{
  "num_hidden_layers": 20,
  "head_dim": 64,
  "vocab_size": 32000,
  "hidden_act": "swiglu",
  "positions": "rope",
  "rope_theta": 191000.0,
  "rope_fraction": 0.75,
  "tie_word_embeddings": false,
  "init": "uniform",
  "init_std_up": 0.0238,
  "final_lr_fraction": 0.0,
  "max_seq_len": 384,
  "doc_mask": true,
  "train_tokens": 703200000,
  "max_steps": 5365
}
Each number is 128 + 32 x the weight over the matrix's rms, rounded and kept within 0 to 255. Layers, rows and columns count from 0.

# layer 5 MLP up, 3072x768, rms 0.0403, rows 464-487, columns 288-383
[[ 60 134 206 148 106 115  81 146  84  98  66 127 141 121 128 144 150 109 111 162 110 122 151 110  57 112  95 125 154 170 179 145 182 115 198  90 152 114  89 130 116 103  81 159 152  78 141 153 144 118  76 117 174 123 133 131 113 143 160 166 134  97 150  78 148  93 133 181  92 130 130 148  37 133 137  98 167 116 144 138 152 168  94  70 165 124 144  97 132 150 141  73  59 151 114 108]
 [ 27 166 143 212 110  95 113 148 154  93 129 155 102 142 121 133 194 113 136 115  93  42  92 130  86 148 141 146 180 118  97 151 160 102 132 219 166 104 118 110 138 135  61  91  84 112 118 142 148 138 138 151  86 200 139 151 133 114  66 118 156 116 147  89 123 131 160 108 136 110 122 104 101 119 112 137 159 126 130  68 166 116  76 173  85 149 101 188 141 107 135 133 171 124 174 122]
 [108 115 151 100  95 109 171 138 156 124  93  63  96 136 129 152 161 102 128 126 149 179 123  84 105 160 149 169 184  87  89 190 140 159 103 103 165 138 101 129 125 150 126 167 100  83 116 105 145  45 123 143  87 164 161 143 176 152 158 124 134  86 124 127 157  80 125 128 105 161 114 125 102 172 105 107 133 103 124 168  63 125 164 173 118 125 156  44 100 175 146 145 157 122 163 166]
 [165 130 157 138 114 117 110 109 122 124  49  76 154 126 109  87 154 130 151 167 104 115 161  98 143 128 121 137 178 151 128 123  67  93 122 134 188 171 137 133 100 142  66 131 143 150 144 112 118 163 212 139 194 128 119 191 130 102 138 117 115 122 179 152 151 156 155 154 131 108 135 171 112 107 141 128 189  68 149 143 144 122 177 185 122 131 190  98 127  71  86 101 138 106 160 125]
 [118 160 144 204 203 103 162 150 108 117 154 155 157  92 128 153 151  86 141  91  47 136 162 151 104 159 148 109 143 110 107 114  97 112 121 132  94 106 110 111 166 122 114 116 154 169 213 161 193 107 146 162 102 139 129 127  91 113 186 220  97  74 176 132 100 140 107 134 168 202 115  71 135 126 187  67 109 162 174  91 148 147 136  87 160 166 116 133 141 155 120  89 195 130 159 107]
 [103 102  65 104 143 116 109  78 136 109  70 156 183  42  85 125 105 174 120 117 139 178 132  84 149 165 135 113 143  97  73 199 129 142 122 169 162 123 128  72 144 116 196  92 165 121  82 210 129  92 134 170 129 140 128 117 176  94 112 113  86 185 120 136 125 132 165 134 161 143 136 165 100 171 137 161 150 113 106 109 135 158 117  89 140 122 157  88 181 126 153  84 102 162  53 138]
 [118 155 111 144 148  49 145 128 138 152 136  98 110 166  94 124  57 109 131 117  69  91  79 113 167  98  86  95 113 129 124  87 125 141 166 113 114 179 132 125 188 135  94 151 163 168 170 100 116 123 163 136 139 160 108 105 129  96 114  87 129 117 121 165 115 123 111 174 108 162  87 120 174 165 144 119 155 151 130 134 111 211  92 127 124 196 159 120 148 137 148 126 114 135  98 131]
 [136 167 155 146 123  95 179 106  80  93 137 153 101 120 160 148 187 166 102  50 113 114 150 124 134  87 164 190 165 126 137 165 183  85 116 137 125 103 170 110 126 157 141 189 140 201 181 105  86  93 132 148 137 181 151 172 120 137 127  86  86 114 126  57 139 112 105 119 128 106 112 106 122 122 171 185 144 137 114 163 149 156 113 108 167 156 118 125  86 155 123 161 145 129  73 107]
 [ 84 173 170 164 102 104 153  78 133 172 150  76  75 109 128 153 136 138  98 125 166 118 170 129 114 195 172 111 171  69 127 199 134 143 175 127 223  93 118 159 121  71 136  75 137 113 135 129 119 149  69 106 100 148 158 131 143 150  99 149 192 121 106 159 147 150 143 175 140 133 113  93  90 138 132 106  76 147 145 111 108 127 137  88 116 111  91 117 139 114  38 183 126 133 123  76]
 [119  98 189 167  55  62  54 124 118 142  89 175 168 133 134 186 178 114 137 120 142 171 109 170  94  76 126 158 189 135 213 153 167 119  97 185 140 189 168 103 150 108 142 109 107 107 173 107 166 119 154  81 146 133 144 146 119 150 102 112 123 124 115 192  71  96 108 145 119  93  85 158  72 142 119 110 186 124  81 120 154  79 101 147 128 138 127 121 148 132 145 133 125 155 143 128]
 [167 179 161 124 112  96 172 199 143 164 172 139  88 183 157  68 117 103 201 133 191 160 203 151 130 112 123 127 122  91 152 115 109 107 195 108 134 143  84 141  80  93 121 136 147 138 144 137 184  73 115 128 152 127 122  95 110 156 138 123 120 150 123 122 123 103  98 116 136  33 154 140 131  86 147 138 115 142 132  58 154 156 131 109 156 145 136 115 161 174 195 140 154  98 153 103]
 [116 110 130 102 236 155 149 126 135 111 125 155 123 120 109 103 119 144 154 144 124  92 147 106 129 142 134 174 121 142 178 115 137  93 136 139  79 106 208 142 118 116 107 163 122 154 144 124 162 142  68 130 112 107 145  86 143 129 132 142 108 167 153  94 132 126 135  64 175 134  93 167 154  87 163 150 111 146 139 121 156 161 122 105 167  91 124 175 134 124  52 129 134 125 149 155]
 [150 154 116 115 118 124 106 131  93 143  71 103  72 144 160 158  84  82 165 107 130  91  85 113  81  62 122 147 101 114 166 123  75 136  98  94 142 136 149  95 149 130 130 152 154 153  76 128  95  88 129 129 147 141  91 189 167  65 107 104 141  96  52 116  88 146  87 146 103 163  94  96 121 126 108 134  84 104 119 160 153 155 135 117 184  94 136 194  96 125 136 125 107 111 156 114]
 [ 85 142 146 111 182 155 121 141 113 161 140 121 157 104 128 162 159  69 139 102 115 121 135  65  93  72 160 119 120 161 169  79  74 131  81 186 132 135  86 103 196 183 118 172 170 115 110 121 135  77 162  99 122 155 133 150 134  91 132 178 116  66 116 109  85 155 152  88 121 126 122  91  31 150 141 101 102 109 145 109 131 132 127 105 145 109 189 117 145 235 181 138 116 116  75 112]
 [152 104 108  92  90 142 143 148  93 141  95 170 134 111 165 175 137 131 130 133 134 152 119 120 143 139 139 147 133  95 101 134 125 111 150 122 126 168 110 118 111 184 142 151  35  97 138 144  94 131  72 123 158 131  59 133 101 140 157  90 110 147 133 138  96  98 142 140 136  98 160  90 132 127 134 122 121 106 141  92  80 173  87 123 114  41 149 111 146 156 145 160 106 112  95 120]
 [168 105 139 164 182 146  87  97 128 153 142 135  95 105 103 102  95 133 138  94 170 182 114 102 209  75  95 108 143 106 142  98  99 141 149  65 121 112 100 108  94 107  83 143 106 146 173 149  97 131 118 118 176  81 125  75 183 117 157 135 136 137  86  88 111 146 178 180 114 136 132 178 135 193 100  74  96  85 118 150 135 104  94  85 161 138 119 146 136 176 124 153 151  83 117 183]
 [104 126 132 125  98 153  90 134 128 145 151 164 140 150 135 167 116 147 103 116 167 116 109 103 106 151 152  98 160 191 129  68 110  89 118 119 127 120  64 127 125 124 100 124 159 133 164 110 115 153 113 111 132 146 107 104 158 203 100 129 167 153 120  90  88 123  96 133 140 121 139 122 122 120 131 179 168 139  69 130 130 103 145  97 108 140  84 155 164 154 159 174  51  53 164 115]
 [125 149  92  83  92 164 125 133 125  98 143 156 161 179 181 120 128 169 111 127  72  70 114 137 147 110 167 107 144  95 172  86  82 110 105 107 125  99 102 100 144 103 108  95 124 125 175 125 141 110 166 121 108 175 145  60  88 116  77 117 142  91  97 178 139 130 191  92  59 127 135 147 108 132 137 197 118 167 140  69 187  92 125 117 121 110 103 144 130 131 180 123 176 124  78 121]
 [144  80 117 101 147  79 222  36 125 112  76 144 103  96 113 148  60 112  94 163 139 129 141 112 155  87 114 204 145  91  91 106 120 122 118 160  95  85  18 101 120 174 126 200 165 136 126 156 111  77 131 127 162 106  80  81 122 110 134 201 166  99 182 103 184 125 191 201 166  97 103 134  92 110 139 154  96  88 108 131 158  68 109 120  86 194  81 116 157 115 134  99  99  84 106 130]
 [ 68 162  89 106 136 168  93  92 125 167 132 190 118 142 115 146 134 104 111 184 172 178  97 125 109 107 105  90 122  88 112 130 136 166 145  79 112 120 153  78 104  84 149 145 106  93 152 149 182  92 164 139 177 106 145 175  99  82 118 149  96  75 123  95  95 154 130 122 160  91 171 155 103 199 159 158 124 102 158 183 146 132 205 127 105 113 154 142 145 143 149 130 132  76 115 129]
 [138  94 177 138 103 113 198 107 131 141 115 167 113  87 102 149 140 121 120 182 140 135 140 156 112 163  81  98 118 133 169 106  99 132 172 147 166  41 108 121  82 169 122 141 105 131 155  90 135  79 151 154 149 156 153 164 123 168 182 128 171 120 162  82 142 148 133 166 121 149  98 116 133 130  47 124 131 136  91  84 148 121  98 101 152 117 187  56 151 166 156 112 164 114  99 171]
 [134  56 145 143 123 105 109  97 108 132 122 129 176  75  44  91 117 120 131 113 125 120 148 154 134  67 169 105  63  90  66 144 123  79  70 109 126 119  90 124 175 138 109 135 141 187 172 179 153 169 106 161 119 114 117 120 176 158 117 149 134 126 190  80 138 121 174 134 137 192 124  88 156  92 137  53 101 157 104 137 160 172 119 161 127  96 114 151 181 146 117 127 163 133 113  73]
 [138 115 158 124 141 165  90 104 130  98 114 121 113 143 107 159 182 127  73 152  75  85 133 107 123 149 154 116  97 150 101 151  93 125  81 108 122 162 131 101 168 122 141 152 136 106 128 116 128  88 144 132 138 145  82 165 143 116  78 143 177 108 121 164 156 144 106 110 128 154 139 131 139 128 130 151  77 126 118 130  56 145 107 120 133 138 177 152 124  78 148 138 117 118 137 132]
 [104 181  94 137 136 127  98  66 135 162 159 134 178 113 167 136 149  64 117 156 140 136 159 173 152 131 145  76 148 140 174 124  86  89 118 143 112 133 158  66 147 130 154  59 136 170 137 118 107 132 113 128 143  65 136 155 132 117 153 128 120  91 107 138 110 126 142 131 157  90 124 162  50 147 142 142 168 135 151 100 162 160 100 112 103 167 141 164 136 151  70 102  85 147 125 146]]
# layer 5 MLP down (transposed), 3072x768, rms 0.0343, rows 464-487, columns 288-383
[[ 96 153 189 100 116 118 122  83 168 136 138 133 108 100  84 193 101 163 108 172 122 147 151 136 154 169  97 178  99 109 123  43 196 104 157  96 155 111 123 109 114 103 126 190 140 162 135  75 124 191 154 183 154 138 142 142 126 152 112 122 109 138 133 107 165 152 123 177 161  68 116 143 105 147 122  98 120 125 125 136 115 211 126  89  92 148  95  96 145  88 118 175 143 143 115  49]
 [119 116 125 121  97 127 102 159 158 180 162 143 187 127 137 134 103 107 144 122 125  83 102 115 108  98  82  75  91 154 128  91 129 121  96 120 136  94 126 116  87 154  67 137 105 109  99 135  89 117 129 131 136 175 107 109 134 121 108 151 132 166  69 137 122  95 119 148 157  63 135 145 114 151 132 135 180  81 165 173  99 135  89  66 169 153  92  57 130 123 127  68 151 120 104 124]
 [164 173 123 176 113 187 113 157  98  66 136 165 139 139 155 133 138 100 148 110 178 126 152 119 173 110 150 151 139 126 105 157  88 106 110 109  80 184 127 147 152  80 122  76  63 147 105 144 100 155 122 140 159 170 101 194 125 129 119 146 124 159 116 134 158  73 119  74 154 117  83 144 146 109 161 145 186 139 115 131 116 116 125 103 129 154 145 140  77  75 152 167 148 105 129 119]
 [123 118 121 109 141 135 169 116 128 113 114 178  96  88 118 174 113 174 151 134 120 139 146 107 122 174  75 115 155 153 135 123  95 161  94 146 212 112 149 105 117 104 193 112 158 123  76 190 145  57 126 113 113 161 121 108 112 138 143 140  95 122  54 135 123  95  98 130 153 189 153 129 174 121 177 130  76  94 138 138 123 140 161 111  96 143 123 135 120 133 107  89  94 143  90 161]
 [ 97 127 103  81 134 130 143  52 149  96 119  68 164 137 108  99  77 133 164 116 135 183 132  74 181 186  95 106 146 174 132 130 184  83 142 115  86 147 114 152 141 123 181 115  91 102 107 170 127  92 120 108 104 115 161  90 180 165 101 143 159 166 140 133 139 179  89 136 135  56 100 113 203 157 138 141 191  90  88 173 153 131 120 134 113  68 121 144 113 211 234 149 188  87 142 142]
 [111 194 141 150 109  96  95 121 128 170  66  84 151 175 123 116  77 119  83 128 101 111 169 181  94 135 162 127  68 146 140 147  77 102 130  86 146 162 203 104  89 104 107 127  99 152 149 109 172  62 123  73  95 146 105 104 119 156 153 136 135 172 133  68  73  95 176 120 219 119 121 110 151 156  87 119 105 138 150 112  86 154 115 121 124 110  90  83 144 129  84 152 123  88 146 153]
 [ 99 128  93 140 100  76 100 116  91  99 141 124 147 103 151  94  91 125 139 113 123  93 148  84 125 169 101 153 161  92 139 144 134 110 116 128 120  50 111 133 141 154  76 115 120 107 157  88 117 108 142 201 105 145 190 102 141 124 114 159 176 136 158  84 112 180 103  99 111 185 104 140 127 124 152 152 133 171  79 129  92 123 155 156 124 143 108 114 110 107 117 150 175 178 191 144]
 [172 121  71 135 116 140 134  86  97 110 118 111 109  75 107 119 153 177 106 184 101 157 135 128 179 129 117 126 170 123  97 117 128 149 157 120 122 100 110 109  75 148 132 154 110 125 152 196 160  66 158 172 134  78 160 141  87  97 114 176 137 166 182 104  90 130 133 154 162 147  82 149 125 147 172 136 126 137 132 109 135  79 102 113 157  76 132  99 148 105 171 120  88 114 155 166]
 [ 95 149 140 125  95 111 123 101 177 138 183 142 151 117  92 148 182 107 137  71 154 138 131  95 116 143 168 118 132 159 163 133 100 170 142  86 137 182 106 171 121 126 122 121 157  98 143 164 109 181 149 128 111 111 122 212 105 119 128 120  22 141 146  92 165  93 149  79 108 131 128 149 166 155 140 180  88 150 143 120 105 150 121 124 132 124 120 160  97 126 118 164 169 133  86 118]
 [128 122 154  93 154 157 106  61 136 193 145 140 162  74 127 169 224  90 213 104 100 146  98 126 104 111 123 144 167 180 115 110 167 194 197 104  60 116 144 136 162 118 124 168 103 147 162 110  57 174 128 120 114 170 111  77 136  83 153 107 125 162 172 134 146 138 136 141  86 120 110 108 160  70 115 159 127  64  99 175 128 146 111 153 145 115 122 133 175 138 138 157 103  80 133 165]
 [ 84 129 174 144 118  86 158 155 155 142 127 167 114 143 130  98 160 106 157 136 157  80  95  97 110 170 151 105  98 123 168 199 120 143 169  62 143 133 160 134 141 108 145  88 147 147 158 102 132 179 145  95 120 107 156 109 124  69 157 116 121  94  76 161  98 112 111 122 180 129 140 115  83 158 117 181  94 133 128 105 150 147 169 160 103 106 101 192  91 166 114 125 157 117 101  66]
 [164 103  76 101 185 147 139 136 139  83 119  99  93 138 138 130  75  75  96 160 128 124 130 122 155 112 159 106 104 147 156 139 126 121 137  96  80 111 120 131 173 134 122 178 125 131 123 112 127 132 124 138  97 125 162  94 163  80 117 134 107 144 102  83 171 120 111  75 113 111 103 124 117 126 116 170  95 132 121 158 117 174 182 175 133  56 142 107  96 158 123 125 122 133 137 111]
 [ 89 139 125 149 202  93 117 117 125 137 137 169 111 167 123 119 116  91 137 103 133 155 111 110  80 150 121 191 156 103 230 155 149  98 137 119 136 127 158  96  61 151 120 134  96 110 118 146 105 156 139 126 133 133 125 151 136 134 180  90 105 125 152 130 150 137  77 163  93 124 137 155 115 181 156  93  88 152 105 109 123 142 104 107 151 145 119  88 171 124 105 140 140 155 105 155]
 [121  81 131 114 111 175 122  91 180 157 133 124 165 123  64 166 105 197 159  82 108 126 151 134 109  71  77 117 102 124 142 135 134  94 133 160 122 119  90 135 174 132 140 158 129 157 156 115 139 137 156 139  45 123 181 142 142 100 128 176 127  80  96 150 108 117 108  87  97 188 107 108  80 106 125 178 144 101 180 147 117  95 162 121 171 120 225 140 162 226 109 106 133 110 125 127]
 [121 158  83 101 122 128 144 144  82 117 166 171 105  70 133 152 100 150  59 144 109 130 102  84  75 153 141 179 131 120 134 104 117 106 145 128  97 204  88 124 153  89 135 150 100  99 135 141  71 165  77 128 129  84 120 112 178 173 136 121 121 132 129 179 142 139  67 119 115 117 146 102 162 126  72 143 166 107 119  92 132  50  90 100 174 109 130 124 131 133 165 108 116 111 119 148]
 [128 115 158 153 142  64 128 128 113 100  88  87 145 175 118 115 162 135 138 202 128 116 146 105 125 137 133 147 123 106 116 125 143 175 128 105 101 156 175  95 105  55 150 189 149 133 110 102 169 200 153 120 126  97 103 119 105 106 198 149 122 157 165 113 141 152  94  80  92 135 159 206 177 111 100 119 157 128 136 190 143  85 114  98 116  51 147 136 166  75 132 131 125  97  60 157]
 [118 139 128 178  82 173  62 226 168 198  99 114 143  88  83 125 139 147 130 117 165 138 156  49 109  89 164 141 149 103  78 103 117  96  89 168 147 102 166 125 110 113 108 146 169 130 135 155  99 137 155  72 162 150 103 129 148 110 136 149 129  79  87 124 138 101 159  92 122 169 136 173 142 135 179 172 140  76 215 170  78  98 127 119  98 164 125 135 144 145  84 148 116  97 146  56]
 [ 57  81 136  92 151 113 190 164 137 114 153 172 131 115 154  91 171  61  82 137 159 130 174 148 112  33 106 148 152 123 147 133 127 130 101  98 211  71 117  62 119 142 189 137 112 114 136 110 193 132  66 121 113 161 129 125  96 138 111 146 117 146 129 141 128 112 114 163 156  97 182 124  99  90 148 155 109 108  87  54 173 139 155 117 140 131 106 128 114 171 140  86 137 138  52  56]
 [ 87 119  87 111  80 137 155  82 151 156 149 140 120  86  55 161 125 122 177 118 148 135 126  77 139 114 133 134 168  61  59 112 167 142 109 140 174 103 139  91  96 140 126 164 122 117 108 127  80  97 168 126 168  53  77 126  95 154 143  93 183 130 148 140 182 149 155 170  90 105 113 164 176 123  96 121  81 142 133 109 116  95 104 139 121 154  79  98 145  63 115 135 125 209 174  50]
 [ 94 129  90 153 155 139  77 140 114 162 170 144 121  98 113 138  58 148  83 115 107 156  95 107 175 101 132 152 178 166 124 160  89  81 173 179 122 124  89 104 148 163 122 159  93 121 160 145  96 132 173 102  81 135 151  83 192 148 128 145 164 134  89 123 166 117 153 140 138 135 125  98 143 111 157 148 102 195 111 117  92 155 143 102 153 156 117  80  94  86  52  74 167 140 118 105]
 [105 102 162  94 101 135  91 117 141 157 135 107  69  89  83 196 126  74 133 112 131 122 132 102 130 130 157 177 117 124 110 100 140 116  89 121 191 139 119  99  85 105 166 139  85 129 134 140 116 137 149 128 119  86 155 128 155 155 172 154 159  94 161 144 155  97 167 115 154 111  90 142 131 170 133  85 129 159 130 140  92  94  98 116 124 100 137  69 154 128 115  99 167 109 142 182]
 [198 179 120 155 131 115 117 124 163 133 103 128 126 129 102 219 119 105  95 150 161 115  80 127 151  62 128 160 121 125 106 152 199 115 107 163 109 106 101 109  69  93 146 137 110 142 137  72 159 187 158 138  83 122 140 142 142 130 160 163 188 143 168 138  84 143 129 127 159 136 127 113  94  64 107 163 149  59 142 133 103 161 112 151 153 133 205 146 168 171 123 127 180 100 164 179]
 [163  78  86 154  93 122  70 130 145 131 148 154  98 107  72  97 130 104  95 152 143 136 176 139 122 137 143 119  86 148 139 129 110 152  67 183 101 123 111 126 166 159 151  96 152 132 147  97 126  89 139 189 153  83 185 143 148 179 121 129 193  66 178 173 161 146  93 182  94 100  92 116 128 159 164 128  88 149 108 183 104 140 110 199 168 176 126 118 124  93 163 126  95 122 146 144]
 [181 157 127 165 130 146 114 150 105 143 155 106 135 138 165 108 148 116 157 193  74 138 186 133 131 128  75 150 137 159  90 156 118 132 123  95  88 115 106 104 118 142 152 129 131 144 105 107 130 161 122 176 197 161 116 168 142 173 159 205  88  72 135 118 101 198 143 140 127  90 135 111  85  83 117 108 131 166 170 124 162 136 101 100 161 107 142 146 143 142 117 152  66  62 174 138]]
# layer 5 MLP gate, 3072x768, rms 0.0403, rows 465-488, columns 288-383
[[ 99 125 107 116 141  50 110 153 114 110 111 114  93  91 117 154 144 108 104 120 131  98 135 152  92 109 175 104 139 159 154 129 140 166 123 124 169 123 175  80  69  79 105 102 158 123  86  47 151 173 115 130 162 152 107 150 113 125 126 133  91  82  78  87  95  99 155  80 131 108 149 133  71  99  95  96 150 132 109  79 184 176  83 145 124 116 108 101 153 152 108 148 201 117  73  80]
 [200 111 152 157 142 144 131 162 109 102  64 133 121 145 129 124 120 149 114 145 174 160 128 150 139 152  70  46 120  97 104 142 133 130 122 104  85 145 138 123 130  95  91 119 155  99 136 128  87 128  89  98 116 141 188 164 183 155  85 114 114 104 147 150 166 138 143 119 141 122 149 101 106 168 114 143 107 116  67 131  70 106 106 167 123 131 142  60 211 149 113 124  98 153 116 134]
 [136 134 212 101 133 134  93 150 129 111 184  76 157 159 148 124 114 139 152  75 184 177 120 183  60 210 101 158 197 171 131 181 161 161 119 108  83 108 110 110 147  98 154 137 195 100 160 155  58 135 120  19  71 147 118  82 149 138  42 141 167 139  83 228 112 100 140 183 127 148 158 138 156  84 120 142  66  85 152  85 122  81 100 164 136 153 136 103 157 148 104 163 187 161  65  80]
 [128 166 154 134 159  96  88 144 128 129 136 126 182 160  73 142 191  94 137 110  92 134 149  90 123 154 165 126 130 104 108 116 107 145 120 137 129 170 185  64 126 105 126 143 116 109 124 133 149  99 144 112 135 159 102 130 142 128  78 151  89  70 100 147 116 178  88 162 198  47 128 145 123  99 173  87 125 135  85 128 149  94 133 144 109 125 140 101 114 158 186 122 136 101 111 133]
 [135 168 122 142 117 133 137  99 182 140 172 120 121 155 101 161 183 143 121 112 152 132  89 131 139 197 137  87 120 133 137 131  91  96 113 146  86 143 108 170 130 101  71  62 101 122 145 141 205 133 142 131 136 186 124 138 168 160 181 153 101 111 128 112 129  77 151 122 126  96 174 145 132 113  80 125 139 168 133  93 160  92 120 120 147 147  83 110  95 160 126 111 107 114 133 161]
 [108  80 144  88 155 184  91 204  96 162 114  97 142 106 114 120 149 137 146 147 168 125 158 125 123 131 128 119 148 136 120 102 111 100  98  35 155  96 135 118 151 183 101 115 128 125  68 180 132 174 105 104 148 110 174 177 101 177 163 187 136 150 130 126 169 185 164  69 181 176  72 134 143  75 141 114 106 126 103 125  95 112 148  93 105 137  87 107 119 145 138 146 152 182  91  95]
 [163 142 106 131 122  90 125 125 152 140 180 130 142  96 158 105  40 159 183 151 115 131 172 116 123 140 136 123 174 108 129 159  89  95 110 163 135 110 146  79 136 166 157 157  82 133 151  90 145  90 117 133 151 157 129 188 169  97 127 117 109 148 107 120  80 143 144 106 190 207 104 136 126 133 143 115 100 140 147 123  51 179 106 151 124 142  41 149 138 151 177 110 103 152 105 142]
 [136 168 180  96  63 126 159 178 156 139 126  92 136 109 151 144 173 150  90  88  70 168 137 127 138 154 169 111 138 168 120 163 141 124 140 134  81 121 123  82 134 109 147 167 158 174 175 170 182 151 169 198  90 219 102 152 118 102 154 176  93  99 129 134 149  66 151 154 135 112  53 100 160 133  99 151  87 134 138 121 112 114 122  99 170  94 113 151  73 150 156 164  51 145 129 139]
 [177 128  19 113 198 169 175 212 131  75 136 170 167 109 113 113 153 112 120 126 144 122  68 119 170 113 139 169 116 106  98  56  98  97 172 176 137 128 119 155  86 142 115 116 111 119  32 146 121 121 136  93 160 104 167 163 116  97 180 161  71  85 119 124 175 120 114 115 149  78 157 135 143  92 149 136 136 136 171 184 118 154  50 125 115 118 167 102 151 145 122 138 132 134 123 200]
 [ 67  98  62  73 182 149 142  83 109 114 103 135  41 104 112 157 105 109 140 125 131  98 105 172 121 171 116 108 161 145 134 107 184 216 135 154  94 169 175 148 112 132  79 148 151 150 124  95 181 155 111 158 139 109 178  92  99 190 129 103 104 148 120 114 190 197 112  83 142 115 117 112  89 130 140 131 158 133 112 136  51 163 180 134 117 130 122 174 110  98  83 115 158 138 155 172]
 [111 149 137  77 170 143 139  93 138 114 128  79 133 108 104 116 112  97 165 125 150 112 118 140 128 170 119 115 136 132 212 143 121 114  79 167  81 143 199 108  92 100 138 185 144 131 189 135 133 164  66 115 143 115 178 130 133 114  87 163 138 149  71  88 126 164 140  86 141 121 118 109 145  83 126 176  69 131 148  97 127 146 116 164 146  86 126 129 136  96  76 112 124 149 137 120]
 [131 140 146 128 167  94 169 145  88 163  79 154 117 155 117 106 148 146 144 130 108 116  86 177 116 112 120 165 130 124 120 158 116  79 123  97 125  94  99 124  66 158 141 164  74 194 150 100 123 136 212 150 101  59 119 107 123 154 121 138  92  87 132 122 140 130 153 125  96 131 138 168 136 109 131 100  92 122 198 108 105 142 136  75 115 140 123 153  50 183 142 188 177  97 146 154]
 [126  96 157 156 176  63 115 120 126 135  96 119  51 125 161 130  96 102  61 164  78 102  80 159 119 108 150 128 142 161 185 143 176 129  77  93 143 120 100  94 145 161 165 113 133 131  59 147 161  93  98 106 158 116 147 159 137  87 119  77  74 108 106  51 108 163 174 172 135 150 179 134 173  77 145 117 106 140 135 133  77 143 114 165 123 137  86 104 108  90 144 130  71 132  73 177]
 [ 95 141 142  82 164 111 129 103  66 128 141 174 119  92 154  90 107 142 160 119  45 111 158 131 122 188 114 172 192 117 150  78 119 141 134 119 130 152  96 170 121 124 144  71 142 157  80  88  78 155 138  76 133  69 151 153 139 156 141 114 197 143 110 140 137 131 165 135 109 110 104 129 157 143 122 136 113 163  97 168 118 101 156 144 161  71 142 121  93 125  78  99 111 136 147 141]
 [117 189 182 153 126 126 104 150 134 133 122 111 152 110  84 103 147  89 148 155 173 136 152 211 122 150 103 109 112 119 165 127 116 141  55 158 118 129 136 127  84 114 101 133 129 125 198 133 146 114 156 152  56 185 153 132 109  72 154  91  86  84 134 136 161 133  71 100 159 127  72 128 141 115 118 146 148  81 124 138 152 131 135 141 165 102  97 115 100 110 140  68  97 110 157 153]
 [117 139 125 175 147 143 125 182 137 167 158 133  95  62 140 130 169 122 123 155 132  91 183  55  99 145 150 148 136 127  93 136 129 103 159 120  97 116 219  97 139 111 114 140 156 145 215 147 171  98 124 129 168  99 171 131 122 124 166 153 159 129 106 141  82 133 121 114 127 125 136 128 151 139 105 156 118  84 189  72  96 139 125 129 107 143 107 149 184 127 124 133  75  85 154 132]
 [118 177 154 177 148 143 113  86 129 127 154 165 158 128  95  88 158 109 110 123 145 125 124 106 124  67 165  84 105 104 133 149 139  70 127 135 165 131 148 139  79 153 112 107 142 110  84 166  83 124 124  83 100  85 151 131 126 102 125 144 201 151  96  64 144 141  66 162 149 167 118 145 155 118 198  80 158 144 175 157  83  60 147  79 126 129 172 113 153 122 115 133 111 156  74 158]
 [107 120 105 135  88  89 129  81  91 197 159  71 215 141  91 165  56  81 182  98 111 101  94 148 118 154 220 124 170 132  87 156 131 154  71 191 131  95 121  58  55 134 114 106 104 124  82 167 166  92 203 120 122 125 147 149  72 120 107 127 138 144  90 107 153 163 134 180 115 150 144 125  93 164 115  83 115  99 187  99  83 199 141  93  91 111 145 154 178 130 126 116 154 136  93 120]
 [ 96 108 170 146 150  90 164 111 110 116 147 126 162 118 162 151 115 160 100  50  87 129  66 157 115 155 137 164 127 172 109 168 112 163 168 184 121 136 132 176 123 149 146 145 132 101 145 157 141 140  77  85 126 118  86 135 137  94 132 101 117 152 147 188 141 147 106  96 126 177 167  73 181 117  90 142 166  93 137 135 155 215 116 135 155  86 103 114 127 125  87  92 106 125 116 148]
 [121 121 131  96 140 160  61 168  77 125  80  82 124 133 156 114  73  97  84 141 111 118 121  75 114 185 129  72 121  80  98 122 145 162 195 167 167 143 139 166  97 185  94  78 161 121 168 103 145 124  53 171  95 167 130 131 137 110 209 153 126 105 154  64 139 152 110 111 156 132  89 157 124 125  66 123 134 119 147 149  81 113  92 145 113 124 113 125  51 198 162 143 124 136 106 124]
 [120 145 107 107 193 117  82  85 129 131 123 143 123 142 186 108  44 102 128 159 168  79 175  76 144 155 102 184 187 128 155  63 193  92 180  96 165 139 161 133 133 118 152 164 152  87 102 143 122  86 112 153 126 180 159 102 133  54 101 140 129 131 142 131 134 151 109  97 154 105 127  96 123  98 130 168 136  70 157 135 118  61 184 155 126 112 180 131  61  42 127 121  88  98 105 143]
 [ 90 159 136 142 121 149 135 165  91 158 110  90 114 135 180 153 130 133 101 127 140 115  74  32 138 147 125  63 115 175 104 109 112  71 133 117 108  68 151 171 117  90 128 146 146 126 156  83 140  63 117 159  99 118 140 201  57 148 108 181 118 144 118  69 103 135 136 191 115 123 177 141 142 122 145 129 149 100 141 144  94 144 153 135 129 159 141  79 169 115 114 135  66 105 208 111]
 [127 136 121 156 108 152 194 109  83 114 189 179 137 121 103  55 196 127 127 143 114 144 112 111 123 119 117  79 139 161 132 113 119 168 163 156 127 164 124 149 154 190 121  87 112 105 181 163 101 156 134 135  93 119 158 121 115 176 125 132 152 170 156  72 108 152 143  77 141  96 184 154 112 153  64 181 118  90  74 151 104 103 101  97  90  78 167 109 106 111 115 121 191 142  99 176]
 [159 160 201 133 133 116 158 145  87 105 154  50 148 162 103 145 127  71 112 129 119 153 181  63  66  91 152 133 118 153 152 114  91 142 104 145 148 151 144  90 103 129 130 162 105  47  77 119 139  62  56 113 107  90 127 142 146 149 148 149 167 172 157  81  92 152 205 160 165 127 127 192  88  69 100  75 130 106 150 134  78 235 164 107 125 138 129 163 124 120 160  75 154 108 148 143]]